Part of a small language model's weights.
Size: width 256, 2 heads of 128, MLP 704 SwiGLU, vocabulary 5291, 10.9M parameters.
Training: a variant of Adam for these matrices, 562M tokens.
Each number is 128 + 32 x the weight over its row's rms, rounded and kept within 0 to 255. Layers, rows and columns count from 0. The size above them is the row's rms in percent of the matrix's.

# layer 6 MLP gate, 704x256, rms 0.0786, rows 0-53, columns 128-255
size [ 93 103 100 100  90 105  98 100 104  98 100  99 104  97  98  93  96  95 100  97 101 103  97 104 102 102 110 108  92 102 111 105  93 102 103 107  98  95  92 106 102  97 104 103  96 104  97 100  90  91  98 102 108 102]
[[107 119 155 159 171 150 154  89 110 134 170 117 105 163 133 112 109 155 106 158 123 142 110 129 121  92 123 123 125 176 120 127 133 155 112 112 140  55 161  81 140 151 106  71 107 144  99 120 108 126 133  83 155 112 139  97 185 136 167 141 141 117 169 100 117 170 146  86 175 134 109 124 139 166 128 142 100 146 115 165  92 104 120 175  92 131 127 105 161 175 169 175 176 127 153 179 116  97 136  37  71 166 128 111 112  94  88 197 113 163 157  98  60 128 166 129 114 140 113 185 146 126  56 146 124  56 126 149]
 [163 144 151 119 145  92 102 106 199  97 152 114 178 112  81 191 145 102 171  73  97 181 142 154 108 168 194 178  76 118 113 129 152 113 122 127 128 156  56 155  77 141 120 193 137 157 191 126 111  99 156 124 149 133 149 103 186 140 130 112 144  77 102 123 139 126 175 117 138 155  56 146 112  81 146  62  46  88 110 141 155 106 133 140 116 161 169  96 153 112 133 138 185 112 126 170 145 138 138 194 145 117  80  88 104  85 130 136 104  74 118 123 133 119 154 111 163 146 140 138 129 174 163 114 131 113  77 167]
 [210 153 143 155 116  99 134 137 112 103 168 144 107 104  87 166 180 120  94  95 104 148 138  84 166 115 154 126 153 180 117 136 130 119  90  82 130 108 148 152 107  77 143 106 128 124 165  79 145  88 138 114 110 116 103  96 143  76 105 122 149 132  93 144 107 146 115  70 147 133 140 132 166  72 101  80 133  86 154 168 104 124  62  91  98 151 126 114 115 192 120 113 154 196  98 170 131  90 112 116 164 133 172 137 104 167  99 180 169 111 111 153 130  95  89 152 154  97 172 136 160 161 110 156 175 148 148 105]
 [166 116 181 134 121 120 162 138 151 117 151 120 144 156  91 111 148 103 163 132 130 136 144 156 151 143 184  94 108  64 184 167 129 151 140 124 185 178  92  89 101  63  74 145 151 150 120 110 110  94  95 114 159  99  59  79 136 140  79 152 101 130 192 119 101 158  90 109 171 161 182  99 147 172 198  57 114 190 157 126  93 175 137 147 137 132 178 215 155 103 112 142 142 101  90 109 174 131  87 188  62 158 151 136  72 102 103  52  83  87 120 140 157  98 119  83 149 129 159 103 113 123  91 110 110 129  95 153]
 [158 161  63 137 114  89 100 129 137 169  71 137 150 135 149 119 171 136 128 110  95 125 121 167  85 105 187 147 168 120 130  95  70 116 166 132 120  86  89  91  88 114 157 100 108 145 137 151 112  85  89 103 187 141  74 154 145 223 202 136 164 163  68 131 113 119 101 153 120 131 155 110 143 127 155  82 107 114 110  93 153 117 119 201 158  93 140 118 175 109 149 116  54 108 154 122 126  99 106  96 137 118 153  76 150 149 129 147 129  95 138 138 121 151  92 138 160 110  80 108 170 161 131 141  97 161 110 233]
 [ 51 107 172 149 120 163 133 117 182 134 145 124 114 121 135 141 164  98 122 147 142 150 110  91  82 124 123 180 149 117  74  35 141 107 123 139 201 156 133  42 118 115  74 160  84 135 165 123 177 104 114 178  96 170  94 136 121 158 156 115 163 150 121 136 149 116 127 102 130 130 127 118 146 159 111 102 114 159 137 165  81 163 143 118 145 102  94 136 151  78  95 120 135 121 113 132 128 141 169 149 136 133 126 172 116 115  66 104  83  82 158 135  57 130 125 125 162 154 145 174 177  29 130 159 122 173  72 104]
 [158 120 137 128 112 171 104  98 136 135 124 188 140  89 149  75 141  99 140 138 116 127 121 158 150 136 104 121 133 146 148 139 128  92  98 112 177 107  72  98 135 126  43 145 155 156 123  74 145 148  89  97 140 148 114 137 161 170 131 133 127 174 153 148  96  97 146  92 164 121  85 101 167 133  97 175 100 143 121 140 114 103 104 129 129 138 159  89 162 143 116 148 183  58 154  80 128 102  99  85 133 113 105 186 110 144 180 152 122 148 163 104  81 125  98 103 125 130  99 123  93 133  77 130  91 143 122 129]
 [160  54 164 132  96 126 173 126 174  64  93 147 130 120 115  98 179 144 176 165 122 166 184 147 173 145 102  81 128 107 103 113 168  98 168 163 188 158 160 162 137 124 150 135  95  96 116  83 119 133  76 150 163 126 103 115 138 124  41 164 142 141 125 153 186 138 120 109 151 135 184 114 131 199  62 117 100 158 136 146 130 142 108 164  90 104 149 146  87  90 130  75 136 125 145 141 137  91 114 151  98  99 170 160 122 155 129  80 167 209 178 137 129  94 189 118 127 162 131 140 106 127 134 144  90 135 118 140]
 [121 103 109 140 120 116 114 122 204 145 174 158 117 139 176 141 175 142 131  92 142  84 125 183  67 150 127  42 135 126 115 134 125 139 154  92 119 145 109 143 113 117 109 126 137 177 143 118 122 128 107 170 123  48 114 142 106 136 118  75  80  86 103  67 133 213 126 153 157 141 126  91 118 150  91 165  96 105  69 118 146  95  95 165 150  87 161 153 122 167 149 126 149  99 108  98 175 102 140 154 106 157 111 140 123 130 126  89 118  93 137 117 158 122 116 158  81 168 212 156  96 138  66  90 171 144 138 124]
 [ 87  96 101 178 108  77 139 134  95 183 132 167 166 105 108 151 164  97 157 106 176 102  96 140 145  54 175 108 145 187 126 114 212 116 179 117 150 135 119 135 100 147 114  83 121 128 124 149 124 108 128 151 156  60 147 175  86 187 120 146 135  98 103 155 105 128 168 131 103 107 166 144 167  97 120 121 112 152 117 106 126 199 111  92 150 102 118 188 143 158 111 132 168 140 155 152 147 127 142 159 207 113 163  95 109 123 104  81 114 150 130 127  99 126 147 206 141 149 171 136 155 214 155  67 158 110 130  40]
 [161 168 142  75 174 141 168 153 164  69 133 129 115 109 125 116 126 157 124 141 139 155 157 174 112 155 142 125 114 139 120  91 113 110 142 147 151 170 121 100 127  82 117 206 117  76 121 160  82  53  81 177 125 138  90 134 139  99 139 112  82 152  87 113 142 129 141 123 181 102 114 180 124 145  69 162 120 140 187 138 165 109 144 102 147 123 171  57  82 151 148 108 215  98 165 166 189 147  91 177 113  93 126 158 139 125 100 102 129 145 169 139 179 142  95  70 139 182 117 152  90 181 160  87  95 128  98 137]
 [138  94 119 105 104 178 116 113 121 109 132 122 171 158 149 158 101 133 134 124 148 154 184 112 148  64 111 101 139  86 142 111  80 136 172 126  71  86 150 163 120 158 123 166 131  96 103 180 104 111 187 150  59 106 172 117 150 112 123 123 172 167 176 132 149 166 147 127 129 135 177  91  76 162 102 141 180 183 126  93 122 167 131 165 147 141 168 118 126  85 116 116 198 138 138 124 166 189 176 176  95 137  81 153 102 162  70  37 155 121 161 110  85 151 107 112 109 150 138 184 145 125 133  93 162 140 109 113]
 [186  53 110 171 159 122 126 137 152  98 178 114 131 137 101 166 104 116 140 183 114  91 128 140 146 139 181 120 176 157  90 134 223 153 101 130 133 100  95 110 152 136 161  86 178 184 130 116  95 145 181 126  82  25 119 168 137 135  94 123 141  62 134 220 120 166 119 141  99 133  86 154 106 100 104 143 109 134  95 181 142 129 137 178 160 149 107  71 151 113 128 130 211 118 166 131  86 145 180 119 110 123  96 106 132 136  96 137 178 123 122 111 213 131  76 130 182 105 104  92  71  96  72 137 201 103 113  87]
 [126 182 116 129 161 138 129 113 164 133 103 132 121 160 115 123 128  98 129 186 177 127 140 126  70 138 146 137  74 110 121  90  97 151 112 115 152 201 117 119 102  93 130 121 116 185 106 150  74  85  87 108 131  83 118 155 134 147 131 103  96 161 119 124  48  57  98  68 164 133  90 112  80 106 152 129 125 178 108 123 117 131 110 146 177 160 108 148 144 108  94 229 149 135 122 109 146  71 150 165  92 134  96 175 102 129 149  81 143  95 136  88 140 104  57 128 166 149 110 137  93 171 154 114  79 131 120 112]
 [131  94 116 123 117 120 106  70  88 103 146 118 152 124 116 104 135 107 117  83 125   4  81 157 126 125 104 179 147 151 199  87 107 135 111 137 137 118 118 204 159 141 133 165 130 138  99 110 153 114 134  81 143 127  85  39 167  61 132 133 173 131  88 105  98 112 196 106 124  96 122 139 131 141 112  13 106 134 164  88 140 153 138 117 128 132 131 112  84 135 165 146 170 130 128  76 166 131 118 135  54  90 141 116 104  82  91  92 134 198  93 160 118 111 118 139 163 118 168 136  99 148 144 144 123 191 103 127]
 [140 123 133 151 104 166 139 254 119 125  98 144  77 143  80  90 105 159 131 106 145  91 127 114  73  92 126  88 137 136 161 120 137 175 144 131 157 122 161 140 122 170 116 105 119 147 122  69  69  97 136 173  84 142 143 116 127  59 162 118 108 141 125 118 160 127 107 109 189 122 156 138 112 116 117 121  47 161 161  79 132  80  50  58 170 150 156 132 114 120 206 114 128  94 121 138  91 163  99 121 126 130 164 175  77 103 106 166  67  89 132 123  89 152 132 124 170 149 149 149 120 177 147 109  81 132  56 147]
 [140 103 133 122 163 162  86 153 103  81  96  91 146 163 124 217 127 115 146 153  87  89 123 182 151 130 150  98 106 171 186 143  70  86 134 127  66 157 110 131 147 137 112 106 115 148 111 104 178 136 141  65 155  98 196 163  73 104 162 104  81 162  87 171 130 138 115  88 145 157  61 133  80 187 121  83 105 119 102 138 103 108 109 144  96 133 219 149 173 192 155 157 131 165 146 103  98 112 129 156 115 116 152 112  86  75 114 111 158  89 138 165  73 168 171 184 117  82 153  76 117 131  96 119  67 100 118 130]
 [111 147 188  91 161 103 107 174 111 160  85 126 125 132 188  31 146 173 101 124 108 155 109 123 140 131 192 154 107  25 153 153 144 160  98 114 131 164 106 103 119  86 118 142 129 187 168  81 155 126 255 163 129  87 118 133 140 118 105 114 121  95 113 115 120 171 116  72 103 147  95  65 147 124 159 160  92  97 170  97 148 131 171  81 166 129 142 155 165 156 113 145 150 151 124 121 112 180 137 142 101  87 147 129 149 179 115 140 194 139 144 157 147 117  79 121  71 122 171  62 161 156 129 168 118 163 124 112]
 [153 162 151 152 138 163  80 131 161 104 128 116  87  86 142 108 143 108 111 171 124 123 156 158 132 123 180 109 134 103 141 169 116 144 109 151 113 162 114 139 112 127 100 138  49 188 109  97 133  88 141 109 125 113 104  54 124 172  95 130 123 101 139 129 107 144 156 159  75  69 133 138 142  97 114 128 113 130 129 120  52 173  65 137 105 155 117 185 147 158 111 122 120 200 141 130 119 100  68 113 124 112 130  52  91 110 151 139  83 103 156 117 107  78 129 156  89 118 150 112 164 145 191 131 166  53 118  75]
 [153 105 133 170 114  86  73 121 154 122  83 117 105 106 144 149 161 103 107 125 121 184  82 137  90 100 144 106 130 116 135 180  83 118 148  99 146 200 169 106 140 144  99 159 164 169 107 135 146 158 113  89 122  91 126  89 105 160 102  42 110 128 151  96 116 118 172 157 140 130 129 136  73 138  81 149 140 139  77 184 159 135 140 144 202 154  64  94 109 178 108 124 162 183 145 110 108 105  91 159 119 138 132 243  83 162 128 182  93 130 135 159 161 139 152 134  91 131 128 156 123 163 168 102 144 118 130 112]
 [113 154 114 175 144 181  77 153 106 114  96 122 106 101 127 169  88  80 139 108 141  44 148 122 118 105 131  80  87  67 154 124 138 150 123 120 124 127  98  73 149 127 130 160 112 123 132 108 152 162 146 130 131 116 179  84 136 161 124 125 149 128 152 126  92 102 149 151 158 128 142 163 103 129 156  84 126 121 176 138 149 145 141 158 117  96 159 171 131 143  97 115 152 176 166  89 192  94 143 130 160 136 129 155 142  72 116  95 184  81 158  88  48 113 179  78  95 145 171 137 100 156 138  92 168 106 122 166]
 [158 123 110 154 112 112 107 151 157 139 131 118 158 174 163 131 178  76 100 146 155 139 131  99 129 112 135  80 127  93 152 142  92 161  75 110 152 157 119  70 113 125 115 133 126 140 111  76  90 105 121 125 139 109  95 175 134 122 103 121 127 148 121 209 128 173 175 132  63 146 140 134 140  86 117  98 112 118 163 111 115 161 118  86 148 122 204  83 173 137  89 122 172 152 131 178 156 163  60  97 160 163  87 123 108  67 114 132 142 105 138 131 110  89 157 103  69 117 115  84 119 173 173  49 167 117 181 143]
 [116 110 135  37 131 105 137 138 147 147 111 119 106  94 102 185 158 107 147  69 134 170 112 125 110  86 153 144 117 134 122 179 112 155 145 136  98 124 114 140  90 107 101 146 164 164 141 171 123  95  86 194  91 126 178  84 133 167 132  56  81  84 144  99 121 152 148 175 110 191 123 127 203 145 151 136 100 109 111 140  83 136  73 117 106 155 180 171 108 139 119 211 161 117  91 154 131 155  93 172  95 101 147 139 145  91 119 113 151 117 120 124 100 112 121 132 193 104 135 155 156 154 183 152  71 117 150  95]
 [113  79 207 146 107 137 159  93 123 130 125 122 109 114 147 105 131 176  49 127 103 152  75 174 114 119 162 123 125 144  93 148 126 138 151 123 109 160 139 129 168 142 103 158 162 175 100 101  97 129 148  61 143 153 186 134 144 151  70 106 128 119 166 126 122  87 189 122 124  92  67  83 147 114 110 113  67 165 118 138  87 197  80 131 116 137 132 102  97 185 182 127 154 227 171 142 135 163 109 125 183 130 112 113 180 146 139 113 129  33 128 142 123 122 154 156  68 142 100 133  91 123 145 139 142 119 108  94]
 [126 145 155 136 179 107 102  99 196 167  78 149 103 126 126 188 115 113 105 111  94 217 129 121 129 101 189 126 194 160 178 140 130 137 107 138 110 101 107 112 146 154  99 135 101 186 181 195  73  67 107 150 138 113 150 168 115 158 136 152 123  95 110 131  89 136 109 143 162  90 123 142 101 117 143 137  54 126 130 116 166 140 117 113 181  75 146 167 182 115 141  76 148 143 135 119 120 131 100  86 163 144 119  70 101 129 134 151 137  91 138 169 157 176  89 121 110 132 117 114  99 142 132  90 156  90 139 138]
 [109 174 138 162 117 138  84 123 129 151 112 187 128 140 167  89 116  90 151 171 168 131  97 115 133 156 207 117 151  99 109 132 119 187 110 133 125 199 173 111 131 137  78 116 103  84 169  47 195 127 105 132 103 155 112 144 124 185 180 130  86 122 117 149 157 193 152 164 133 158 142  67 186 118  86 131 158 118 147 157 141 110 142 115 157 129 101 105 216 145 105 153  91  99 134 162 128 131  98 160  96 116  86 166  92  76 102 100  94  85 131 136  85 122  95  89 207  88 125 208 149 184  93 129 112 154  72 158]
 [116 178 142  90 149 161  35 147 120 123  79 145 106 101 169 141  91  97 101 124 120 183 147  91 133 113 111 125  60 115 159 143 180  96 119 126 142 147 143 166  92  92 104 183  91 195 165 177 166  89 110 130 126 145 196 160 146 164 143 135  96 101 204  85 124 153  79  90 116 195 117  88 111  87 170 139  83 103 123  90 124  74 109 147 144 118 148 138 167 170  95 117 113 103 138 148 136 102 135 133 182 206 102 126 161  69  92  75  97 132 102 142 124 105 140 131 127 132 208 124 147 129 160 162 141 118  84 160]
 [ 99 128 142 154 155 137 105  89 138 103 165  88  56 163  92 151 121 136 142 113 154 122 186  85 114 127 155 170 152 163 154  88 145 105 123 126 124 171 169 155  75 107 106 123 117 172 131  88 125  93 117 130 113 188 124  48 106 155 197  88 164 156 169 147 124 124 144 127 165 166 151 166 181 169 123 146 118  80 130 165  55 121 106 146 153 159 179 160 145 128 130 152 140 105 134 174 105 107 170 119 107  69  73 164 162 106 122  81  95 123  75 189  94 143  68 128 142 146 120 157 125 132 178 128 120 171  50 103]
 [126 172 110  75  85 124 162 192 127 111 137 183 142 148  95 130 130  48  82 162 149 127 124 108 160 169 175 115 136 104 187 126 110 161  86 139 165  91 132 144 176 141  70 174  87 137  64 158  72 136 122 143 156  81 187 189  94  91  78 123  85 177 138 117 104 108 158 155 130 175 100 159  98 129 156 129 109 121 120 108 140 161  18 118 121 153 129 126 119 179 141 138 136 102 137 140 146 105 120 126 139 150 124  86 109 166  91 111 110  88 129 183 118 112 155 138 201  76 113 130 134 160 109 137 110 114 107 146]
 [168 155 139 116 118 162 168 120 176  90 138 173 122 171 141 139 134 136  70 139 173 187 141 150 157 112 107  97 144 150 165  74  94 152  78 134 182  76 160 121 134 146 160 126 114 114 183 120  80 120 149 116  97 149  96 121 131 150 158 127 151  73 130 136 136 152 125 117 173 106  71 118 138  91 112 104 151  94  93 204 107 126  82 124 161 141 178 136 132 100  78 154 158 159  85  65 178 167 131 143 151 128 115 112 135 184 133 177 166 114 139  56 115 181 135 151 100 158  99  90  71 153  87 159 163 118 157  94]
 [176 144 106 140  87 127 112 102 107 113 145 135 136 126  95  81 128 125 133 112 103 121 123 119 151 188 127 127 140 156 160 173  97  99 133  81  94 174 119 106 148 174  72 188 105 189 232  55 113 129 195 127 107  75 111  98 118 141  89 169 169  83 122 156 104 134 138  86  81 105 130 125 147  91 159 145  77 184  92 123 154 129  73 126 173 141 112 118 156 152  63 137 130 175 117 137 161 138  97 175 112  85  78 108 147 158 120  71 135 111 137 125 151 174  84 145 121  92 154  97  88 153 137 113 111 123 146 174]
 [ 90 201 121  83 128  87  79 182 159  78 128 115 105 112 131 137 100 150  99 155 101 167 132 148 177 167 125 158 122 124 147 183 139 130 138 101 108 153 100 169  90  89 165 162 119 130  96  68 140 178 146 101 153 158 162 123 147 108  92 101 111 146 105  82 123 129 197  94 152 151 137 176 106 144 134 131 143 137 112  80 115 167  72 129 152 159 170 109 174 151 153 120 127 106 175 144 113 159  86  98 195 102 150  95 124 151 190 164 130 181  62 180 126 113 153 167 152 158 112  76 123 163 154 117 126 109 135  67]
 [191 100 165  81 140 151 138 138 129 122 153 143 117 173 127 137 151 114 151 132 162  68 106 133 118  93 140 198 145 141 141 133  84 174 120 115  64 105 131 160 132  97 119 114 153 128 162  16  95 119 109  87 158 183  65 115 151 132  92 114 132 166  80  87 122  74 118  59 108 137 132 133  98 122 126 162  92 123 162 160 139 137 147  98 116 110 180 114 143 103 107 125 142 101 189  97 154 108 144  60 116 105  73 146 111 122 127 112 157 165 135 103  76 130 113 135  80 119 120 149 112 170 188 124  72 137 120 119]
 [132 118 114 172 168 164 143 106 190 168 117 129 148 101  80 151 150 111 158 122 147 129 117 105 141 171 114 118 112  57 130 109 145 112 110 140 110  71 114 152  98 197 152 128 103 142 163 144 134  53 160 112 161 129 156 128 136  94  96 149 193  87  91 173  98 144 161  92 153  73 103  78 122 122 109 121  94 147 151 180 104  98 127  76 174 151 145 111 130 118 150 112 152 187 115 148 119 104 161 174 137 129 146 167 169 137  46 122 113 124  85 147 128 147 101 157 164 112 108 123  21 142 180 127 166 167 123 112]
 [131  86 178 137 140 131 132 119 163 181 179  77 109 134 146 140 119 155 124 108 122 112 154 114 145  87  97 102 182 124 110 172 119  83 126 116 133 159  81 185 128 112 128 114 174  98 134 125 112 114  81 119 149 172 117  70 120 116 109 155 118 166  73 117 169 147 202 124 126 185 149 116 148  92 129 137 120 120 107 132  95 109 121 176 166 150 181 147 119 142 132  67 162  47 125 132 179 145 143  63 160  96  98 107 181 145 165  98  95  90 144  84 177 153 111 119  93 156  97  78 101 177 126 113 180 143 161 128]
 [148 105 150 121 133 100  57 154 116 120 122  99  96 106 161 146 123 145 135 134  77 123 153 105  67 150 201 145  99 137 185 131 134 183  51 127 165 183 154 134 107 158  82 157 155 171 139 162 115  96 151 109 133  90 141 166 186 110 136 137 157  82 121 106 108  93 130 116  77 117  59 132 178 141 134 108  56 176  92 129 125 152 114 139 129 101 139 115 139 109 133 155 177 115 195 185 121 127 153 149 156  93 183 150  89 134  87 147 131 159 185  93  60 119 145 115 132 120 127 112 115 140 133 128 112 162 158 121]
 [146 181 132 155  99 164 108 194 130 117  87 163 126 130 177  87 146 119 154 121 122 111 148 194 179 156  79 126 130 128 164 167 156 131 148  82 198 142 125 146  69  95 149 130  94 104  95 137 160 130  81  94 147 138 199 125 161 127  82 120 171  78 110 123 132  86 117  96  60  94 140 172 129 118 141 124 126 163 151 145 156 114 115 100  67 188 136 130  66 147 153  97 116 133 135 146 125 186 130 148 142 118 157 153 141 101 104  92 152 114 131 140 168 154 134  94 164  66 171 114 125 161 101 143 130 114 145 100]
 [ 89 119 116 126 203 175  96  61 124 127 179  77 119 126 100 108 125  54 172 154 142 145  93  95  65  41 131 161  81 112 123 143 211 126 177  88 135 109 110 132 154 126 136 125 176 124  75  92 179  84 139 116  97  61  87 131 105 136 120 105 158 136 117 181 131 138 139 147 151  88  54 129  96 138 123 184 157 119 174 136 105  95  92 133 191 124  79 139 135 168 133 135 147 164 110 129 172 151 114 125 142  99  92 131 119 176  82 185 121 140  97 129 158 145 130  95 153 104 179 120 101  84 175  91 115 124  86 106]
 [ 83 105  93 115 143 105 169 164 175 108  81 100 114 126 107 139 123 117 103 147 175  87 147  96 188 175  62 126 155 105 170 121 190 122 224 143 143 164 122 197 110 114 181 143 165 101 102 115  97  82 131 143 150 116 100  59  68 164 177  89 163 183 108 107 110 105 108 128 123 188 171  96  54 128  85 154 139  98 142 122  85 154 112 174  71 159 132 145 157 106 150 113  74 112  83 146 106 124 109 115 109 116 134 111 162 104 111  96 146 110 115 120 137  90 128 157 120  89 169 133 171 123 125  36 134 185 111 149]
 [ 37  86 140 162 154  98 168 124 150  85 101 196 135 136 145 136 142 106 101 194 174 154  96 130 156 142 184  93 182 165 136  79 124 125 100 111  66 126 148 179 144 103  78 125 128 138 148 113 167 156 138  84 118 126 118 171 148  70  92 145  93 121 112  81 132 127 116 170 157 147 107  66  80 170 138 151 138 141 182 105  92 121 104 185  96 173 169 175 117 155 151 135 120  87  71 143 152  54 148 146 119  86 140  99 100  96 159 110  95 164 127 199 178 121 120 162 154 123 189 130 142 109 163 133 161 110 123 126]
 [ 76 120 160 102 232 156  47  96 185 144 109 156 134 126 110 152 126 114 106 132 114 120 188 129 133  98 141 159 117 192 171 114 158 144  81 111  93 120 134 154 101 110 148 157 112 168  82 114 122  78 122 197 164 136 133 136 113 120  85  97 116 134 119 101 110  95 168 107 174  89  94 162 150 105 163 167 136 144 135 129 131  98 102  51 102 148 112 159 132 163 186 145 138  83 165  74 110  51 147  84  73 128 122 116 144 165 191 128 122 161  98 151  75  92  65 174 147 140 128 130 106 185 151  86 102 126 131 137]
 [194 132 106  84 156 137  81 124 161 139 138 156 121 138 110 111 160 163 176 114 115 120 165 119 109 135 134 138 187 119  68 133 105 125 117  87 152 157 138 144 114  79 135 149 164 197 115 111 133 122 114 169 100 203  49 148 176 117 156 138 140  98  84 128 136 151 153 145 112  98 176 147 125  84  58 125 104 115 146 115 115 139 120 144 144 139 114 151 111  30  82 121 164 110 152 107 131 143 179 111 153 101  69 103  82 120 145 148 113 101 101  79  97 119 120 145  97 123  84 170 142 154 156 135  96 108 128 104]
 [108 206 181 124 159  98  69 104 143 126 143 133 114  81  67 142 131  71 123 133  97  81 161 118 119  30 153 100 168 140  82 128 165  96 141  80 161 176  87 120 127 146 165 133 110 118 130 139 138 150 188  90  58 133 127 131 135 171 118 157 149 122 138  93 187 197 166 110 157 135 137 169 128 138 209 130  29 135 115 119 109  94 122 114 143 108 114 131 148  68  85  72 160 135 131 103 177 179 181 126 141  77 166 148 132 127  96 160 125 111 156 125 145 108 151 124 179 118 124 123 118 110 195 127 128 108 176 125]
 [128 112 125 124 105 115 122 121 117  90 117 145  66 125 134 138 119 108 158 142 117 137 131 110 101  95 146  22 119 111 131 185 110 102  99 110 148 140 117  67 103 111 151  77  73 159 125 121 114 157 139 104 156  69  72 202 104 111 170  78  93 168 144 105  96 162 112  95 146 138 128  89 158 121 113 113 116 200 111 103 106  61 124 106 156  89 171 108 133 182  94 130 150 204 155 138 162 136 113 143 122 167 181  93 107 163 111 147 178  69 159 120 149 137 118 144 149 105 134 133 141 126 152 160 179  63 149 140]
 [160 118 107 139 139  32 137 151 121 163 148  89  67 174 164 158 134 107 130  98 183 122  93 126 147 184 153 132 195 108 208 135 141  96 112 177  85 147 139 168  84  93 129 139 138  90 116 154 116 140  96 150 142 155 136 179 170 181 133 149 123 174 134  77 172 121 119 101 124 141  95  97 140 150 123  83 107 135 117 106  70  66  74 104 146 159 144 144 113 182 148 154 114 102 121 153 134 114 141 146 182 134 119 100 192 124 105 130  84 159  98 177 151 182 199 121 142 129 108 104 128 127 112 122 168 209  72 134]
 [116 138 131 154 139 116  58 141 150 125  73 156 116 158 100 110 127  95 120 139 132 139  97 173 126 151 161 144 150 172 100 144 110 106 148 148 130 155 162  97  64 134 134 130 148 170 211  86  81  86 159  93  89  65 150 128 129  78 133 128 167 102  91 172 105 138 136  92 166 137 120 131 139 184 149 131 102 129 130 164 152 161  94  72 172 177 147 112 157 107  74 136 147 135 115 167 114 180 105 125 156  92  92 134 167 148 120 155 187 101  73 126 114 114  80 139 105 155 146 160  91 170 154 151 173 101 149 140]
 [ 82 113 105 103 143 171 106 109 146  86 132 168 123 190  83  70 110 149  86 138  89 147 166  56  98 167 125 121 163 167  48 132 104 135 102 180 117 138 124 146  86 157 152 103 113 101 147 156 103  96 110 132 110 122 169 147 114 169 127  84  67  94 149  68 129 125  76 187 167 161 119 156 136 107  64 111 173 146 116 163 161 136  78 211 154 233 139 147 144 112  85  71 154  99 165 180 159  57  94 101 174 146 109 159 153 173 102  83 114 113 144 145 106 148 126 170 165  84 104 112 163 120 144 124 152 212 147 185]
 [109 147 158 104 108 130 154 158 164  86  92  85  66 151  58 104 110  80  85 157 155 159  97 169 172  93 163  88 103 164 159 166  90 102  93 158 130 112  85 102 150 155 119 161  90 126 166 125 133 116 102  95 185 169 138 174 109 124  96 173 111  38 130 111 110 123  96  99 130 108 147 152 137 176 102  94 174 138 120 173 139 229  95 118 110 165 107 106 123 132 108 107 116 143 151 175 112 115  97 121 125 148 122 134 227  89 117 125 130  87 156 114 126 152  68 115 110 137 129 172  78 176 140  79 117  82 121 115]
 [ 92 137  81 144 112 113 122  98 152 154 128 117 130  78 198  92  88 142 130 101 121 100  59 108  85 121 108 173 123 176 108 145 106 127 135  63  79 110 101 134 138 135  88 154 133 188 137 149 161 126 108 179 128 173 114 163 129 179 136 132 161 115  61 113 153  85  78 115 118 144 125 136 139 104 116 104 154 125 123  99 110 142 157 114 165 160 130 143 125  85 125 117 173 130 172 170 116 169 142 113 195 102 125  95  83 181  85  92  38 140 143  94  75 200 191 146 126 167  68 150 153 151  69 130 165 107 181  87]
 [152 116 140  64 141 125  73  95 180  99 121 176 131 122 105 110 146 171 128  93 168  90 133 125 143  76 159 103 108 143 157 113 139 114 128 113 121 112  65 135 167  78 176 111 119 117 134 114  93 126 180 158 221 109  89 139  98 156 127  87 175 154 126 124 120  92 103 102 163 176 159  51 127 131 155 158 102 139  88 136 120 127 125 130 106  67 122  90 114  97  96 117 106 170 167 137 153 184  85 106  65 147 132 108 103 155 174 179  96 158 187 133 128 167 100 150  83  93 126 127 134 100 159 168  78  89 143 114]
 [194 159 128 151 149 128 131  99 149 104 111 136  96 105 174 128 133 112 115 123 145 100  80 139 113 165 118 131 122 102 158 121 125 156 145 127 167 184 190 132 126  97 120 128 134 107 139 111 140 155  87 134 150 106 129 164 176 151 151  82  89 157  99 146  80 100 146  61 142 109 120 124 137  70 141 133  68 160  72 149 176  75  89  87 150 110 145 136 134 181 153 171 140 151 140 129 186 167  74 141 150 108 113  96 122 119 159 208 154 105 125  90 101  90 145  81 183 151 165  83 167 144 106 126 117 117  97 130]
 [114 127  97 117 141 196  78 155 141 194  75 166 127 153 157 161 141 110  71 104 108 123  96 193 111  88 137 115 126 106 178 166 168 142 126  66 129 120 124 120  99 105  81  81 183 137 126 107 133 117 173 141 114  95 104 129 148 125 120 136 120 137 133 118  86 191 138 165 182 137 118 116 180 140 136 127 130 164 108 176 125 115 127 101 101  43 149 135 130 157 126 169 161 139 188  92 123 189 102 161 125 114 138 189 152 126 108 166 114 139 113 149  97 134 135 177 182 127  92  93 147 158 100 140 140 103  81 124]
 [148 119 109 172 122  88  99  97 111 114 128  76 150 121 128 147 149  98 138  71 159 126  97 110 107 125 104 115  86 130 155 189 160 144 143  50 133 122 104  64 100 129 152 168  84  63 169 102 177 140  60  96 120 115 151 105 173 183 177 158 141  87 143 102  96 151 103 123 114 171 121  95 138  91 154 132  70 192 126 136 149 144 135 118 155 153  91 120 135 127  98 158 146 170 148 113 149 125 118 146 166  59 129 103 161 147 135  89 117 144 104  61 127 123  72  85 175 141 111 158 131 160  89  95 109 107 155 123]
 [100 138 127  83 132 167 127 157 113 109 145 152 127 123  89 154 155  69  81 117 165 154 136 173  93 130 122  55  80  71  81 108 120 109 101 107 166 101 133  62 130  79 142  79  98  97 118 154  97  60 145  57 168  98 170 128 118 157 149 108 151 168 102 137 118  93 104 202 105 154 181 111 156  90 148 121 106 102  78 107 137 137 150 125 103 130 104 128 194 115 144 121 142 105 161 166 128  79  90 145 116 122 138 149 111 161 176 128 136 126 149  89 144 138 166 137 105 143  97 120  89 180 140  96 128 105 116  88]]